Part of a small language model's weights.
Size: 15 layers, width 128, 2 heads of 64, MLP 320 squared ReGLU, 17.5M parameters.
Architecture: rotary positions, no biases in attention or MLP, normalized queries and keys, some layers without attention, local attention windows, hashed n-gram embeddings, an embedding shortcut, skips across layers, capped logits.
Training: a variant of Muon for these matrices, 13348 steps.
Each number is 200 + 30 x the weight over its row's rms, rounded and kept within 0 to 999. Layers, rows and columns count from 0. The size before them is the row's rms in percent of the matrix's.

# q: layer 9 attention query, 128x128, rms 0.204, rows 0-26, columns 0-127
# k: layer 9 attention key, 128x128, rms 0.2, rows 0-26, columns 0-127
q0,082,276,162,264,209,171,149,203,185,243,190,218,138,253,193,203,231,153,208,192,213,250,195,227,155,193,224,224,203,164,197,191,191,189,144,217,206,188,254,162,210,212,240,225,224,227,157,192,178,178,183,158,212,243,152,234,178,232,253,177,189,245,204,245,201,230,212,223,188,227,174,192,169,216,170,198,196,197,221,212,133,214,180,202,125,181,219,211,174,175,200,212,216,183,226,223,206,192,236,159,182,217,217,209,188,177,174,172,185,199,168,150,204,198,152,235,214,142,200,229,131,223,176,170,173,215,202,225,240
k0,081,160,232,187,206,222,253,254,206,147,243,204,191,179,145,197,185,232,183,182,155,152,236,151,195,195,224,175,203,270,210,221,180,221,252,149,221,196,168,205,239,164,128,219,219,238,237,193,200,209,258,178,186,208,259,208,202,225,223,200,169,199,202,208,210,187,261,229,194,147,187,234,209,246,182,197,164,210,172,176,173,188,208,203,259,227,190,166,167,223,197,192,201,168,151,190,171,192,231,236,198,206,177,209,183,197,224,136,266,178,233,211,214,177,254,175,164,203,179,209,227,186,211,191,232,229,211,225,159
q1,098,258,170,199,200,241,185,234,214,277,201,207,141,226,189,218,235,162,229,177,234,179,222,224,152,187,167,208,215,204,219,218,204,185,176,208,174,221,265,150,160,269,221,206,220,173,185,181,191,170,186,108,207,237,145,211,219,214,235,202,211,176,164,157,215,237,200,230,179,209,208,178,208,226,235,182,227,165,184,252,191,239,172,202,169,207,177,237,170,179,201,254,261,200,229,247,227,199,211,177,191,242,209,189,258,203,160,185,188,216,177,200,200,154,183,202,181,173,159,155,173,151,180,204,193,185,218,210,222
k1,077,211,221,169,166,181,198,206,174,194,162,234,232,218,224,197,129,226,205,224,226,201,200,256,183,147,242,179,193,185,247,249,202,218,165,147,229,257,206,177,168,191,198,199,204,195,149,193,193,162,148,229,208,198,210,218,260,222,183,186,165,242,150,165,219,224,205,244,171,192,265,203,208,171,182,255,184,222,198,179,186,192,188,226,228,201,218,154,214,200,251,142,170,254,165,184,144,247,200,142,179,270,211,223,169,236,221,249,186,186,182,175,231,229,204,192,192,184,222,161,189,188,179,205,218,204,172,214,185
q2,081,219,192,211,205,236,157,259,144,258,206,229,205,190,193,179,218,172,227,191,260,206,195,252,217,170,156,271,220,215,173,227,191,160,200,184,192,235,215,136,184,239,178,203,172,187,184,175,149,143,175,204,223,184,112,257,182,171,202,165,195,217,206,190,182,258,232,237,207,239,222,199,178,231,212,170,248,221,194,181,173,204,185,223,189,218,140,178,169,191,208,221,282,165,199,196,192,204,204,200,182,205,239,152,261,185,169,178,161,173,161,172,175,187,179,195,200,200,215,189,172,206,198,160,220,210,203,225,187
k2,083,238,231,224,207,196,146,203,153,226,159,222,167,191,177,253,234,169,199,236,170,218,146,211,146,187,219,188,108,165,167,187,178,195,189,156,196,178,216,178,229,222,203,150,184,190,187,194,186,139,204,181,177,263,238,204,215,210,186,251,192,203,177,154,181,198,185,192,194,181,245,227,179,177,211,139,217,235,193,220,181,203,231,172,199,198,173,246,263,194,207,213,226,223,232,219,193,234,152,188,203,194,160,253,255,225,200,195,197,160,157,213,183,227,206,129,219,202,196,208,171,163,176,246,154,232,183,185,189
q3,100,217,169,127,214,231,247,207,227,190,225,199,170,245,154,230,172,195,217,200,233,168,149,225,214,147,180,222,234,200,196,185,181,181,156,189,185,230,185,197,126,229,211,238,187,202,155,176,181,206,228,160,180,201,153,156,213,239,189,162,203,180,152,176,255,200,193,206,221,163,184,171,241,255,194,189,221,252,182,203,188,237,171,249,233,201,209,169,190,201,179,232,201,214,197,261,144,215,206,196,157,237,158,216,140,263,174,176,247,193,226,205,184,210,232,195,155,230,190,197,212,156,181,194,221,219,189,165,232
k3,093,195,134,239,230,142,154,220,182,250,209,265,189,238,193,205,152,207,191,183,186,254,242,202,189,225,226,225,183,186,205,223,267,212,234,190,202,219,172,193,226,225,233,203,186,186,221,185,236,180,158,280,200,152,218,255,204,186,213,222,187,216,189,202,174,223,209,218,161,250,190,233,196,206,181,213,180,229,184,151,197,155,237,144,191,170,196,196,229,199,205,259,231,205,200,213,171,207,178,171,188,243,231,202,199,167,191,251,133,224,160,170,212,227,174,212,172,182,175,167,259,220,218,228,180,141,177,176,201
q4,084,258,197,153,158,210,194,206,189,195,273,209,207,179,221,244,213,211,180,144,195,171,203,219,192,177,227,180,191,188,240,198,165,223,190,211,188,235,182,195,195,140,179,136,203,182,224,193,223,241,206,140,238,167,179,213,243,196,195,211,205,142,191,172,196,161,186,186,224,159,290,211,236,166,204,208,170,205,168,180,234,203,201,192,257,188,210,224,203,216,162,204,200,222,221,226,172,235,180,204,160,189,162,267,164,212,180,211,177,207,199,193,247,234,206,292,164,231,193,183,202,141,195,266,205,175,220,191,182
k4,090,169,188,249,224,139,204,163,212,241,171,152,245,250,229,147,248,194,211,206,249,251,231,260,206,249,183,208,194,134,189,191,225,167,247,227,227,197,201,183,188,199,196,240,208,199,207,161,221,202,207,236,222,165,193,260,165,180,224,204,209,196,181,203,190,216,219,211,187,291,191,192,192,204,219,229,244,224,228,197,178,194,203,134,195,203,181,187,230,169,201,223,218,187,190,205,168,216,182,232,197,169,251,131,271,171,214,239,173,186,183,222,181,198,144,152,212,181,194,199,203,210,209,153,160,167,198,195,207
q5,105,141,252,206,167,201,229,175,190,163,176,218,242,156,224,203,173,258,164,167,152,203,188,182,234,194,228,174,186,221,210,177,217,239,244,197,183,140,161,263,194,141,191,169,176,255,231,214,204,203,252,253,205,175,265,174,222,219,163,201,178,166,240,202,173,176,187,136,190,154,222,217,214,156,215,210,219,179,175,194,208,186,219,186,213,202,203,218,201,225,208,171,144,139,160,140,236,190,205,182,244,178,173,202,197,227,235,187,224,211,228,212,237,203,219,202,246,229,221,179,195,212,239,201,220,220,188,165,155
k5,091,165,125,228,209,218,212,226,223,221,230,209,239,182,173,155,254,201,186,220,193,183,241,208,219,236,155,170,239,225,228,173,212,193,243,236,201,206,172,167,208,135,175,258,216,202,235,228,209,241,210,207,198,195,241,172,167,155,235,230,227,202,233,208,177,163,200,126,261,181,154,231,191,203,189,217,184,177,232,214,267,190,219,220,198,236,221,205,166,266,172,242,191,195,217,210,165,205,198,243,262,185,224,228,194,212,160,199,180,212,203,209,221,150,258,253,213,181,188,210,233,196,235,204,220,171,211,235,198
q6,104,199,210,173,155,195,224,218,204,245,282,220,174,243,207,208,250,214,179,211,161,217,159,193,199,173,237,263,146,197,191,166,216,228,186,225,188,237,215,161,237,267,196,215,196,159,213,196,200,167,226,138,196,205,177,206,175,190,178,189,163,182,189,196,211,227,211,234,204,211,189,176,254,157,205,204,199,207,167,250,190,211,234,217,194,157,172,107,143,165,237,194,256,149,200,222,217,269,195,176,160,223,175,206,223,236,205,184,174,177,170,215,209,245,219,217,182,221,190,199,198,165,168,159,183,204,197,210,149
k6,100,198,119,197,232,186,190,178,182,215,191,193,158,187,276,221,141,207,238,208,187,192,236,161,180,216,190,223,137,207,162,236,230,230,166,245,167,189,193,207,190,208,213,220,208,172,170,227,217,143,201,233,186,174,180,222,197,161,205,195,209,156,160,213,188,178,226,187,175,206,184,218,164,180,196,223,186,208,194,199,160,195,191,132,185,166,262,227,215,202,214,258,227,192,244,238,229,225,205,163,157,210,217,212,160,125,160,240,170,254,164,186,193,176,215,225,183,239,186,184,228,248,194,166,156,159,153,199,219
q7,094,156,248,184,208,228,203,224,246,157,235,249,157,214,168,209,196,193,134,210,220,182,158,176,253,214,193,193,179,199,224,178,196,221,215,155,189,206,235,233,151,227,195,190,185,187,228,221,194,258,223,245,190,224,206,170,182,213,235,211,194,186,162,179,179,216,216,155,191,151,155,174,243,200,214,151,213,209,182,246,230,189,207,252,208,218,210,183,149,189,239,168,192,235,135,195,248,166,200,216,216,226,173,189,205,252,200,208,280,216,242,207,194,228,220,162,226,174,155,203,156,220,174,220,250,230,195,149,157
k7,091,205,203,198,149,183,243,158,198,196,212,216,205,214,172,142,208,198,160,243,161,212,179,176,220,235,215,162,193,254,201,189,241,228,189,236,258,215,184,161,239,191,194,125,175,249,244,195,228,197,249,197,194,187,226,228,144,241,236,243,197,181,207,230,247,157,165,176,229,241,193,226,213,194,219,211,216,190,138,173,176,257,195,195,191,177,194,190,212,198,158,199,201,185,269,214,223,166,211,240,187,184,286,165,205,186,185,175,169,181,221,239,186,189,189,237,193,239,208,217,200,210,216,157,162,216,264,204,208
q8,090,228,209,190,176,174,168,208,149,254,205,161,152,233,202,185,218,172,181,178,178,172,200,202,181,170,177,281,183,236,213,199,216,175,190,188,282,215,213,175,205,183,183,190,217,156,237,226,244,179,197,156,226,200,189,139,203,290,272,230,191,212,199,190,241,255,245,177,147,230,185,154,221,184,229,210,219,187,190,184,209,213,223,269,201,193,207,170,189,213,235,191,226,164,193,221,225,221,214,160,181,222,251,166,204,190,180,204,200,211,138,213,189,193,205,202,224,183,148,168,232,258,180,208,185,240,221,193,189
k8,102,199,239,192,207,146,178,188,211,153,178,208,189,240,205,191,164,206,232,189,159,202,209,172,213,227,226,230,157,195,224,243,285,181,218,223,180,189,203,225,190,250,201,217,186,164,188,186,201,157,217,232,219,150,145,298,173,187,155,155,195,169,104,194,214,190,191,213,184,183,233,216,189,190,206,175,219,148,234,173,186,181,239,192,214,173,200,209,215,194,222,166,224,221,195,132,204,163,221,183,182,200,169,164,223,196,185,205,190,219,230,183,197,212,134,158,241,187,220,154,188,256,232,170,166,228,177,192,234
q9,108,181,210,189,194,208,198,222,203,193,216,167,188,179,214,265,209,262,193,161,207,169,179,216,210,168,213,194,212,241,214,137,210,188,126,186,158,224,210,220,152,168,216,218,172,232,211,198,155,221,240,149,187,217,177,131,228,174,227,234,207,153,239,227,200,203,219,189,219,167,174,201,198,193,232,180,215,207,192,196,191,228,222,178,224,275,268,229,202,223,161,195,184,219,189,241,194,211,165,248,190,213,236,280,120,241,172,182,227,238,171,204,216,228,201,239,181,218,169,173,187,152,206,258,194,213,185,183,213
k9,097,212,228,157,195,185,204,186,190,160,166,213,166,210,196,159,171,255,185,219,167,179,220,202,216,209,211,200,121,210,212,194,228,177,235,178,205,160,232,207,229,158,255,200,251,234,276,228,238,156,178,211,186,227,223,188,200,182,197,228,158,182,168,226,205,154,223,174,240,224,198,189,210,196,198,153,212,173,203,210,232,188,169,212,181,236,164,216,195,206,141,212,203,144,167,181,236,139,216,245,186,234,146,166,205,209,202,122,221,239,200,201,190,204,220,212,221,255,140,191,148,172,218,193,243,195,249,194,169
q10,096,201,178,170,211,185,208,239,209,194,174,189,175,174,222,167,158,225,159,167,216,174,240,231,208,242,177,175,221,180,166,195,186,200,245,167,156,183,179,251,185,178,242,192,182,241,249,234,254,215,200,272,204,137,174,219,183,234,215,195,196,211,160,202,158,173,219,181,196,199,220,188,182,301,159,206,206,217,246,179,187,189,187,222,159,191,202,242,234,200,206,214,160,248,212,169,175,160,208,199,190,190,192,166,148,186,206,250,108,216,221,222,173,187,208,216,193,215,193,228,237,204,229,211,185,159,146,193,254
k10,098,210,214,173,199,177,144,183,200,229,262,210,196,214,219,243,224,159,199,223,221,210,196,221,226,153,238,168,198,194,251,218,184,232,164,216,239,141,192,187,246,217,194,195,144,165,218,213,206,166,198,162,248,235,182,186,220,164,186,130,195,152,225,177,180,196,278,223,244,145,213,198,193,186,170,227,200,157,212,187,167,215,182,214,204,174,180,168,189,193,174,187,215,255,170,193,247,186,240,158,174,227,186,220,224,162,163,149,226,140,155,156,217,178,170,203,146,203,157,193,187,201,176,184,212,189,212,244,230
q11,098,208,165,217,182,190,180,161,177,212,217,199,216,197,208,219,190,227,194,230,201,230,208,265,185,224,203,229,179,209,121,240,209,168,122,216,222,256,214,214,233,250,248,200,229,221,167,214,198,168,198,183,183,233,156,235,184,137,241,208,215,193,167,177,196,202,188,230,197,275,186,194,193,175,203,208,205,211,207,229,207,173,168,177,146,211,146,201,196,202,239,245,225,153,226,143,208,230,114,229,225,176,260,173,245,223,207,252,135,206,210,245,178,188,201,207,195,162,207,172,190,222,205,196,232,204,200,185,181
k11,102,215,258,253,210,207,156,261,182,177,182,168,169,194,242,223,141,173,178,190,225,201,198,222,259,193,186,252,190,185,202,226,220,177,219,228,193,228,229,223,159,189,227,211,210,163,174,215,201,218,191,145,194,239,167,207,205,201,176,145,217,220,186,230,185,229,211,201,202,257,177,229,209,165,232,196,181,242,205,161,141,210,249,151,210,161,212,225,196,185,274,263,239,218,217,212,178,211,179,205,230,183,191,170,221,165,135,185,170,204,176,232,176,194,157,152,163,185,176,196,231,241,196,205,177,130,159,198,201
q12,099,213,224,212,188,251,142,156,245,203,213,211,175,197,164,259,193,196,155,179,177,182,168,181,223,173,205,180,198,160,234,197,181,230,193,223,146,220,177,152,194,154,197,156,203,186,186,236,197,209,205,195,172,175,209,192,200,209,212,234,192,244,178,224,203,150,233,212,187,193,236,194,193,216,171,217,176,234,179,212,174,182,163,231,221,234,151,196,137,223,191,202,121,233,175,209,210,201,191,221,187,223,197,221,177,213,145,161,193,123,272,198,195,217,158,218,185,165,237,267,160,175,150,251,218,190,221,252,160
k12,107,134,216,178,166,172,211,221,240,186,208,195,191,161,165,203,229,206,136,213,219,170,249,207,194,191,126,157,172,234,221,184,191,179,215,213,232,191,241,159,201,189,154,173,202,234,177,198,218,240,167,221,222,238,245,165,241,209,194,212,246,195,231,209,238,146,184,185,209,198,249,195,210,172,231,220,151,280,138,246,230,178,166,210,213,210,215,219,186,205,168,224,158,172,205,177,200,198,198,227,175,175,202,174,200,221,256,121,217,187,238,232,201,217,206,162,207,245,207,201,219,199,254,218,240,170,219,200,160
q13,110,217,148,173,193,139,195,182,202,228,162,205,181,200,207,169,158,212,192,221,169,229,169,200,240,151,260,200,225,211,215,218,240,221,188,178,186,194,184,285,205,250,210,142,243,214,191,189,198,217,246,259,227,193,248,160,191,212,184,176,190,235,197,255,169,258,185,212,186,178,195,220,211,230,213,170,176,198,180,201,217,181,197,193,204,199,217,265,235,212,191,199,168,179,216,150,180,154,174,207,237,205,260,218,233,188,239,276,213,223,214,208,193,224,211,141,167,236,223,186,235,187,249,215,253,216,218,152,205
k13,101,204,157,165,211,216,196,255,198,211,233,236,137,175,191,216,163,161,141,141,213,235,221,217,191,186,219,237,169,178,177,200,229,188,158,158,193,225,219,184,174,214,204,185,172,215,193,249,183,198,216,175,240,199,230,191,209,195,221,211,212,204,225,161,191,201,171,292,186,222,226,134,282,150,157,173,180,233,186,167,205,138,150,156,182,204,242,192,225,182,169,205,197,234,191,176,250,204,242,161,188,199,215,207,210,249,204,183,183,226,197,209,212,233,200,234,221,235,215,174,235,159,192,225,252,223,154,224,194
q14,102,223,196,190,232,189,216,240,235,183,217,218,201,188,189,190,142,207,157,245,250,225,198,194,221,248,199,127,220,220,220,199,250,220,179,266,129,188,184,238,167,181,231,191,184,259,217,231,202,237,240,229,265,185,200,240,213,206,196,201,208,199,179,178,165,202,177,175,151,177,164,239,157,234,242,181,226,249,232,190,229,199,173,228,195,231,199,205,224,205,249,199,197,223,211,170,195,187,197,217,223,188,132,196,139,196,242,250,218,236,196,229,220,160,235,208,143,220,175,198,189,193,232,196,179,197,148,148,189
k14,098,211,158,190,150,191,214,198,214,246,188,182,211,209,242,167,247,201,244,216,153,213,156,202,214,174,220,207,175,192,159,221,178,155,186,226,199,168,162,237,236,194,247,171,146,175,215,188,207,217,200,172,211,191,172,254,157,192,183,196,245,214,197,194,170,200,206,145,189,201,190,193,186,212,210,189,182,269,185,240,193,282,224,211,212,211,152,187,230,168,163,211,224,239,214,188,209,183,137,205,177,181,282,172,191,174,204,239,141,229,208,209,235,182,167,215,190,170,171,172,245,212,198,236,147,189,259,134,196
q15,102,212,196,249,237,175,190,247,222,151,179,205,239,176,219,206,154,239,193,248,210,240,215,243,152,202,181,176,155,258,146,232,251,172,205,192,235,235,225,201,225,168,223,212,230,184,231,236,182,186,155,241,193,185,211,252,179,153,209,225,243,183,194,205,251,202,201,203,153,219,153,189,203,199,205,197,211,251,214,188,180,114,204,193,203,207,179,197,218,163,219,215,181,152,223,192,222,213,147,190,176,195,195,174,210,186,238,262,154,216,174,220,188,203,213,142,214,156,227,192,242,235,216,174,245,172,155,230,207
k15,113,197,205,209,193,121,162,197,186,179,224,194,140,202,242,142,115,165,233,205,225,200,165,207,204,186,159,201,178,229,154,237,230,189,221,224,200,204,207,192,192,190,206,206,235,184,181,208,236,231,230,205,205,230,161,230,171,225,197,213,234,219,219,193,202,240,176,239,164,219,204,219,205,212,242,195,209,199,217,190,136,188,247,135,151,160,183,258,239,196,181,225,181,210,227,181,204,198,147,161,213,153,148,170,153,194,160,251,228,181,246,216,196,220,236,137,205,213,244,204,166,229,208,204,177,196,207,153,243
q16,107,143,233,252,182,235,202,137,230,184,169,192,247,212,223,195,199,182,131,206,136,173,174,208,196,192,221,247,261,215,196,213,181,207,137,230,211,196,195,185,194,196,210,175,190,142,177,185,176,202,195,175,187,201,201,163,161,205,214,197,157,261,254,199,231,232,204,191,146,170,252,165,200,160,201,196,207,214,149,228,228,210,194,174,175,208,211,171,115,181,166,181,231,190,183,205,237,142,195,187,215,190,253,219,153,160,215,177,223,170,184,202,227,181,211,219,193,174,171,249,161,234,159,219,218,205,202,228,161
k16,114,229,228,184,204,201,215,172,207,184,205,259,238,161,209,156,257,209,202,195,177,197,151,201,210,146,179,204,225,201,161,187,194,181,206,187,212,175,168,127,191,205,222,220,197,225,238,162,134,229,130,249,196,212,197,140,204,186,225,205,237,221,252,234,192,176,175,180,195,191,232,189,254,202,162,220,218,266,141,253,251,195,132,231,205,233,189,202,202,216,173,222,169,192,192,185,187,194,183,215,155,191,224,205,215,228,255,160,235,207,228,195,187,217,174,242,184,208,202,187,203,131,213,223,212,135,199,188,170
q17,102,256,162,150,210,180,222,190,221,198,235,237,205,190,194,219,204,215,151,169,194,185,204,165,220,189,192,233,252,169,227,186,192,184,246,204,176,232,209,211,235,213,240,166,202,213,230,207,182,181,203,243,162,225,189,122,160,219,203,208,201,156,188,181,193,129,202,168,240,183,174,165,230,211,194,168,253,178,158,118,180,201,173,191,195,206,168,217,191,240,218,144,217,165,185,249,213,207,203,190,185,132,138,207,147,215,182,231,251,230,196,221,215,163,238,232,153,211,198,223,168,151,211,225,187,231,204,202,157
k17,100,177,242,223,216,237,206,218,125,227,206,211,213,207,127,207,214,163,163,212,190,197,231,226,204,155,195,167,178,148,262,159,243,200,152,176,152,173,178,200,204,161,194,206,186,219,217,191,146,181,252,226,236,207,157,239,262,160,215,223,180,171,242,201,236,177,193,193,187,197,212,158,242,203,194,257,195,270,188,268,178,202,227,196,220,204,199,182,123,202,219,214,208,196,188,186,213,192,244,215,142,196,225,227,193,190,208,163,215,167,181,210,232,168,231,172,214,228,168,158,182,187,239,217,190,162,206,179,197
q18,099,176,204,197,157,201,240,216,218,171,182,238,208,154,141,158,209,218,205,164,239,161,187,198,213,196,240,173,229,145,185,206,143,242,232,209,228,177,197,218,197,245,159,258,216,216,185,205,205,189,145,198,211,226,175,205,213,200,227,212,182,223,176,286,200,202,247,165,205,166,261,229,254,199,144,247,186,171,154,233,199,216,168,209,182,160,234,217,198,187,207,183,207,165,158,276,173,205,229,208,166,204,173,229,153,235,195,174,178,189,186,148,184,234,183,203,229,235,206,229,191,168,191,197,230,222,211,260,214
k18,107,216,241,217,221,237,169,167,208,190,211,228,206,223,212,215,270,204,160,243,232,211,236,200,180,200,211,176,254,186,243,152,158,226,188,162,219,157,240,178,143,188,178,172,105,198,169,192,160,236,204,233,195,268,221,218,236,191,278,166,169,131,234,189,182,203,197,212,173,186,203,209,213,193,173,209,211,163,191,241,228,180,150,216,194,228,157,162,154,182,195,193,168,187,157,203,216,183,192,225,216,199,179,221,196,188,174,179,210,219,186,204,221,143,204,244,158,200,209,201,166,154,168,200,208,206,139,222,192
q19,111,166,224,238,186,169,173,231,240,153,222,198,213,227,218,192,159,213,162,186,171,238,156,211,268,197,221,171,207,231,150,184,192,204,267,134,217,216,251,214,215,230,206,148,157,188,254,219,248,198,223,146,190,213,203,190,210,194,159,151,224,157,206,187,198,205,187,180,191,227,202,213,203,206,211,210,239,182,240,178,170,199,202,197,177,211,181,201,258,201,258,155,236,172,152,168,197,222,165,227,207,160,232,190,187,225,175,196,239,130,180,188,187,241,210,131,174,230,215,176,193,216,265,191,213,207,228,185,230
k19,105,175,247,227,198,205,142,260,170,207,197,199,180,225,193,229,145,185,174,144,236,186,189,215,209,263,213,239,170,233,204,192,206,215,148,155,221,196,175,191,198,189,222,225,175,245,183,207,171,166,195,132,199,212,148,190,177,186,235,200,165,184,194,172,206,194,192,193,187,214,172,209,178,214,210,201,237,159,254,187,189,174,213,140,215,190,219,205,247,180,194,249,237,224,229,234,301,179,228,202,242,172,195,175,190,185,187,173,199,173,198,238,205,196,231,206,204,202,216,229,256,261,148,195,146,220,237,226,257
q20,109,227,159,174,210,216,207,246,194,207,162,219,144,174,258,196,198,177,252,200,185,227,216,175,155,197,140,204,185,207,186,220,220,231,244,212,234,189,189,183,215,247,216,233,218,216,220,157,245,237,200,226,222,192,185,197,195,243,213,167,164,232,219,176,212,213,190,240,177,252,195,195,182,235,218,213,170,191,228,183,211,203,208,178,255,161,184,131,226,173,198,237,196,230,215,204,157,187,159,177,198,226,153,160,197,150,213,183,112,210,239,241,163,212,222,199,125,204,261,173,239,206,241,196,206,164,225,212,244
k20,118,193,182,229,198,118,186,199,215,238,237,204,205,216,194,239,156,151,226,176,230,216,164,182,231,233,237,184,136,191,192,188,179,213,221,230,177,217,213,198,212,225,237,204,256,209,197,182,242,188,214,218,214,100,210,221,190,218,218,205,169,222,209,183,173,218,237,222,239,226,223,198,147,188,183,200,274,167,225,216,152,194,253,175,172,175,225,224,217,242,201,154,159,201,207,222,232,172,213,188,229,248,198,167,202,147,149,241,193,178,202,180,187,222,122,167,214,184,238,203,183,174,223,212,204,225,163,196,247
q21,110,205,184,157,211,211,205,195,200,240,221,163,200,203,121,102,256,237,165,197,213,150,232,208,193,195,147,154,239,165,185,258,216,217,212,159,148,193,141,228,190,233,215,181,171,162,179,197,224,205,208,185,191,188,160,220,213,232,206,196,222,250,219,253,216,167,171,216,185,222,255,176,215,218,189,128,210,205,200,203,190,180,193,227,206,174,163,212,188,171,241,235,240,221,157,233,196,177,210,163,146,174,216,247,190,216,231,192,192,235,162,165,163,214,213,212,236,189,190,186,164,167,214,180,196,193,230,240,223
k21,110,170,252,104,176,200,196,195,198,180,253,227,181,216,200,260,197,209,203,248,156,213,197,170,260,231,223,189,259,166,210,172,129,192,193,164,144,175,215,202,200,222,182,237,143,243,193,185,240,232,166,228,192,191,147,190,227,229,177,209,176,174,252,234,187,230,167,166,201,147,165,175,179,187,209,218,232,193,197,212,219,177,164,212,212,193,162,191,167,153,184,165,141,207,189,196,227,194,192,226,198,207,180,200,213,194,187,201,222,198,273,201,205,209,182,221,214,226,216,266,219,186,257,171,171,181,214,201,167
q22,089,144,223,203,205,194,185,233,183,209,163,248,192,188,200,243,209,218,213,174,174,208,203,150,229,163,202,241,178,188,280,156,226,233,211,230,181,229,205,186,200,236,230,174,203,196,191,152,253,189,259,188,238,197,212,201,200,213,203,222,191,190,204,177,248,217,267,218,189,254,209,206,224,230,243,178,184,204,224,168,249,200,211,204,176,224,207,191,234,231,198,167,204,174,167,209,190,213,261,248,199,227,189,199,205,178,153,205,260,222,183,224,119,241,277,145,201,177,179,144,218,192,187,229,189,218,227,165,149
k22,084,312,213,219,201,161,223,217,206,174,205,237,175,194,158,185,169,164,176,210,200,226,183,205,222,209,211,200,147,155,159,187,256,203,202,209,212,245,225,189,195,243,164,186,169,274,187,191,229,186,189,253,238,157,243,188,198,201,202,170,215,196,191,191,220,210,241,200,150,211,153,211,256,176,181,187,168,185,144,203,179,194,179,143,217,192,241,217,192,185,172,218,190,177,208,194,233,224,252,220,142,208,198,199,176,192,204,149,181,216,226,272,153,195,191,154,242,232,167,184,221,233,223,191,198,224,209,149,173
q23,112,264,186,214,217,194,173,262,244,176,192,228,172,188,185,189,137,204,232,178,273,186,175,211,274,207,167,196,186,174,229,243,213,204,152,163,163,223,203,189,224,181,192,214,196,193,209,180,211,200,193,240,277,242,175,195,207,242,200,190,192,185,197,234,205,188,180,204,197,234,241,250,204,224,229,185,214,243,227,238,186,193,222,154,218,190,199,241,276,191,264,201,166,165,205,195,177,189,189,167,242,223,220,197,114,202,144,199,167,203,185,197,179,218,226,198,234,199,197,195,228,208,225,175,151,224,227,143,232
k23,122,224,173,208,197,177,196,227,250,202,190,186,203,229,210,176,198,180,205,173,262,189,177,218,163,233,177,186,213,200,140,197,214,206,233,171,199,168,199,219,246,205,195,209,203,181,218,220,225,185,207,212,195,201,226,221,179,241,183,194,175,193,167,160,192,219,228,217,215,225,196,201,157,215,267,166,199,146,272,191,133,173,199,137,176,139,111,212,169,228,186,251,231,175,212,187,198,200,189,110,276,188,211,150,212,232,160,227,195,188,187,249,221,208,213,182,218,151,229,185,218,250,211,182,167,211,220,166,222
q24,108,208,210,229,171,227,159,177,251,196,184,178,119,209,226,254,132,184,189,232,217,240,171,158,198,184,170,223,244,243,174,207,214,136,191,157,187,212,206,205,205,216,208,209,224,213,170,261,179,186,202,188,190,202,229,183,213,248,171,175,130,206,219,201,147,193,230,233,224,209,142,187,203,221,176,181,181,169,199,236,176,197,213,149,201,162,255,244,232,156,263,265,175,212,210,194,222,211,205,179,261,213,222,194,234,218,202,204,203,177,175,199,250,188,182,201,208,175,205,200,194,208,135,176,184,179,180,187,261
k24,110,166,141,154,179,195,207,218,212,206,183,164,203,202,214,172,149,181,243,179,194,160,214,157,184,182,184,217,209,233,201,239,184,190,167,202,235,195,222,205,245,198,205,183,233,144,211,168,227,207,242,114,180,181,211,158,192,195,162,217,168,241,226,200,226,188,180,262,241,231,248,188,165,231,208,166,177,176,187,187,177,216,225,192,160,160,209,173,225,167,242,270,146,223,279,190,239,245,201,151,224,177,244,160,187,193,221,170,185,142,215,223,178,209,198,193,212,196,188,186,195,245,203,155,184,223,157,211,185
q25,113,225,254,188,179,237,219,172,135,129,237,186,247,220,227,180,189,189,203,231,193,211,242,132,195,203,185,205,216,186,197,195,196,226,231,229,196,228,184,136,218,210,231,204,131,189,166,186,186,250,185,196,230,208,208,222,178,169,191,229,224,136,212,188,212,246,178,198,234,189,151,136,242,183,166,217,159,215,175,192,189,162,163,219,134,147,175,169,133,168,224,228,224,232,195,220,190,212,247,186,148,202,170,212,201,186,247,158,184,223,203,205,172,198,210,192,212,197,171,239,201,172,206,195,237,188,180,255,196
k25,107,230,232,207,229,202,258,177,184,237,221,239,271,201,168,187,206,244,181,264,162,192,141,234,201,168,164,160,178,188,163,249,194,249,146,174,246,210,164,169,219,165,208,234,195,170,219,120,176,214,210,210,234,158,181,186,212,243,232,207,213,198,189,186,186,212,213,210,172,205,207,200,194,242,175,247,213,199,183,211,235,215,133,214,236,201,178,165,210,207,210,162,185,198,185,204,200,210,200,250,188,179,208,192,162,212,256,191,159,212,198,184,183,132,181,231,242,216,182,237,251,193,170,222,271,224,210,179,223
q26,099,163,194,215,246,199,222,176,179,171,184,158,212,244,196,188,291,198,188,222,213,174,214,245,190,235,180,164,189,238,159,181,195,165,188,193,192,169,208,175,214,206,187,258,229,166,220,199,235,190,241,236,257,216,193,215,188,207,245,173,181,218,208,273,225,160,179,198,215,191,251,212,194,202,211,179,233,243,203,133,200,183,178,241,201,243,185,170,145,226,213,232,236,126,246,167,184,172,181,210,221,213,226,221,212,210,182,233,237,235,245,193,223,197,179,196,213,193,171,182,263,165,162,220,151,227,194,165,250
k26,100,183,210,184,243,200,199,135,208,220,189,214,195,190,235,196,230,197,187,269,210,160,192,254,186,186,164,191,211,186,250,176,150,201,161,202,168,189,188,200,214,235,140,204,205,177,245,215,163,202,150,239,225,234,216,194,194,183,198,203,150,184,117,240,188,251,143,183,164,165,218,169,199,213,222,229,220,162,159,214,187,186,165,258,165,183,166,155,211,209,153,193,207,209,158,195,243,145,201,201,154,210,146,209,198,229,209,162,201,168,191,219,182,169,192,176,235,151,185,191,160,168,254,235,223,162,213,219,189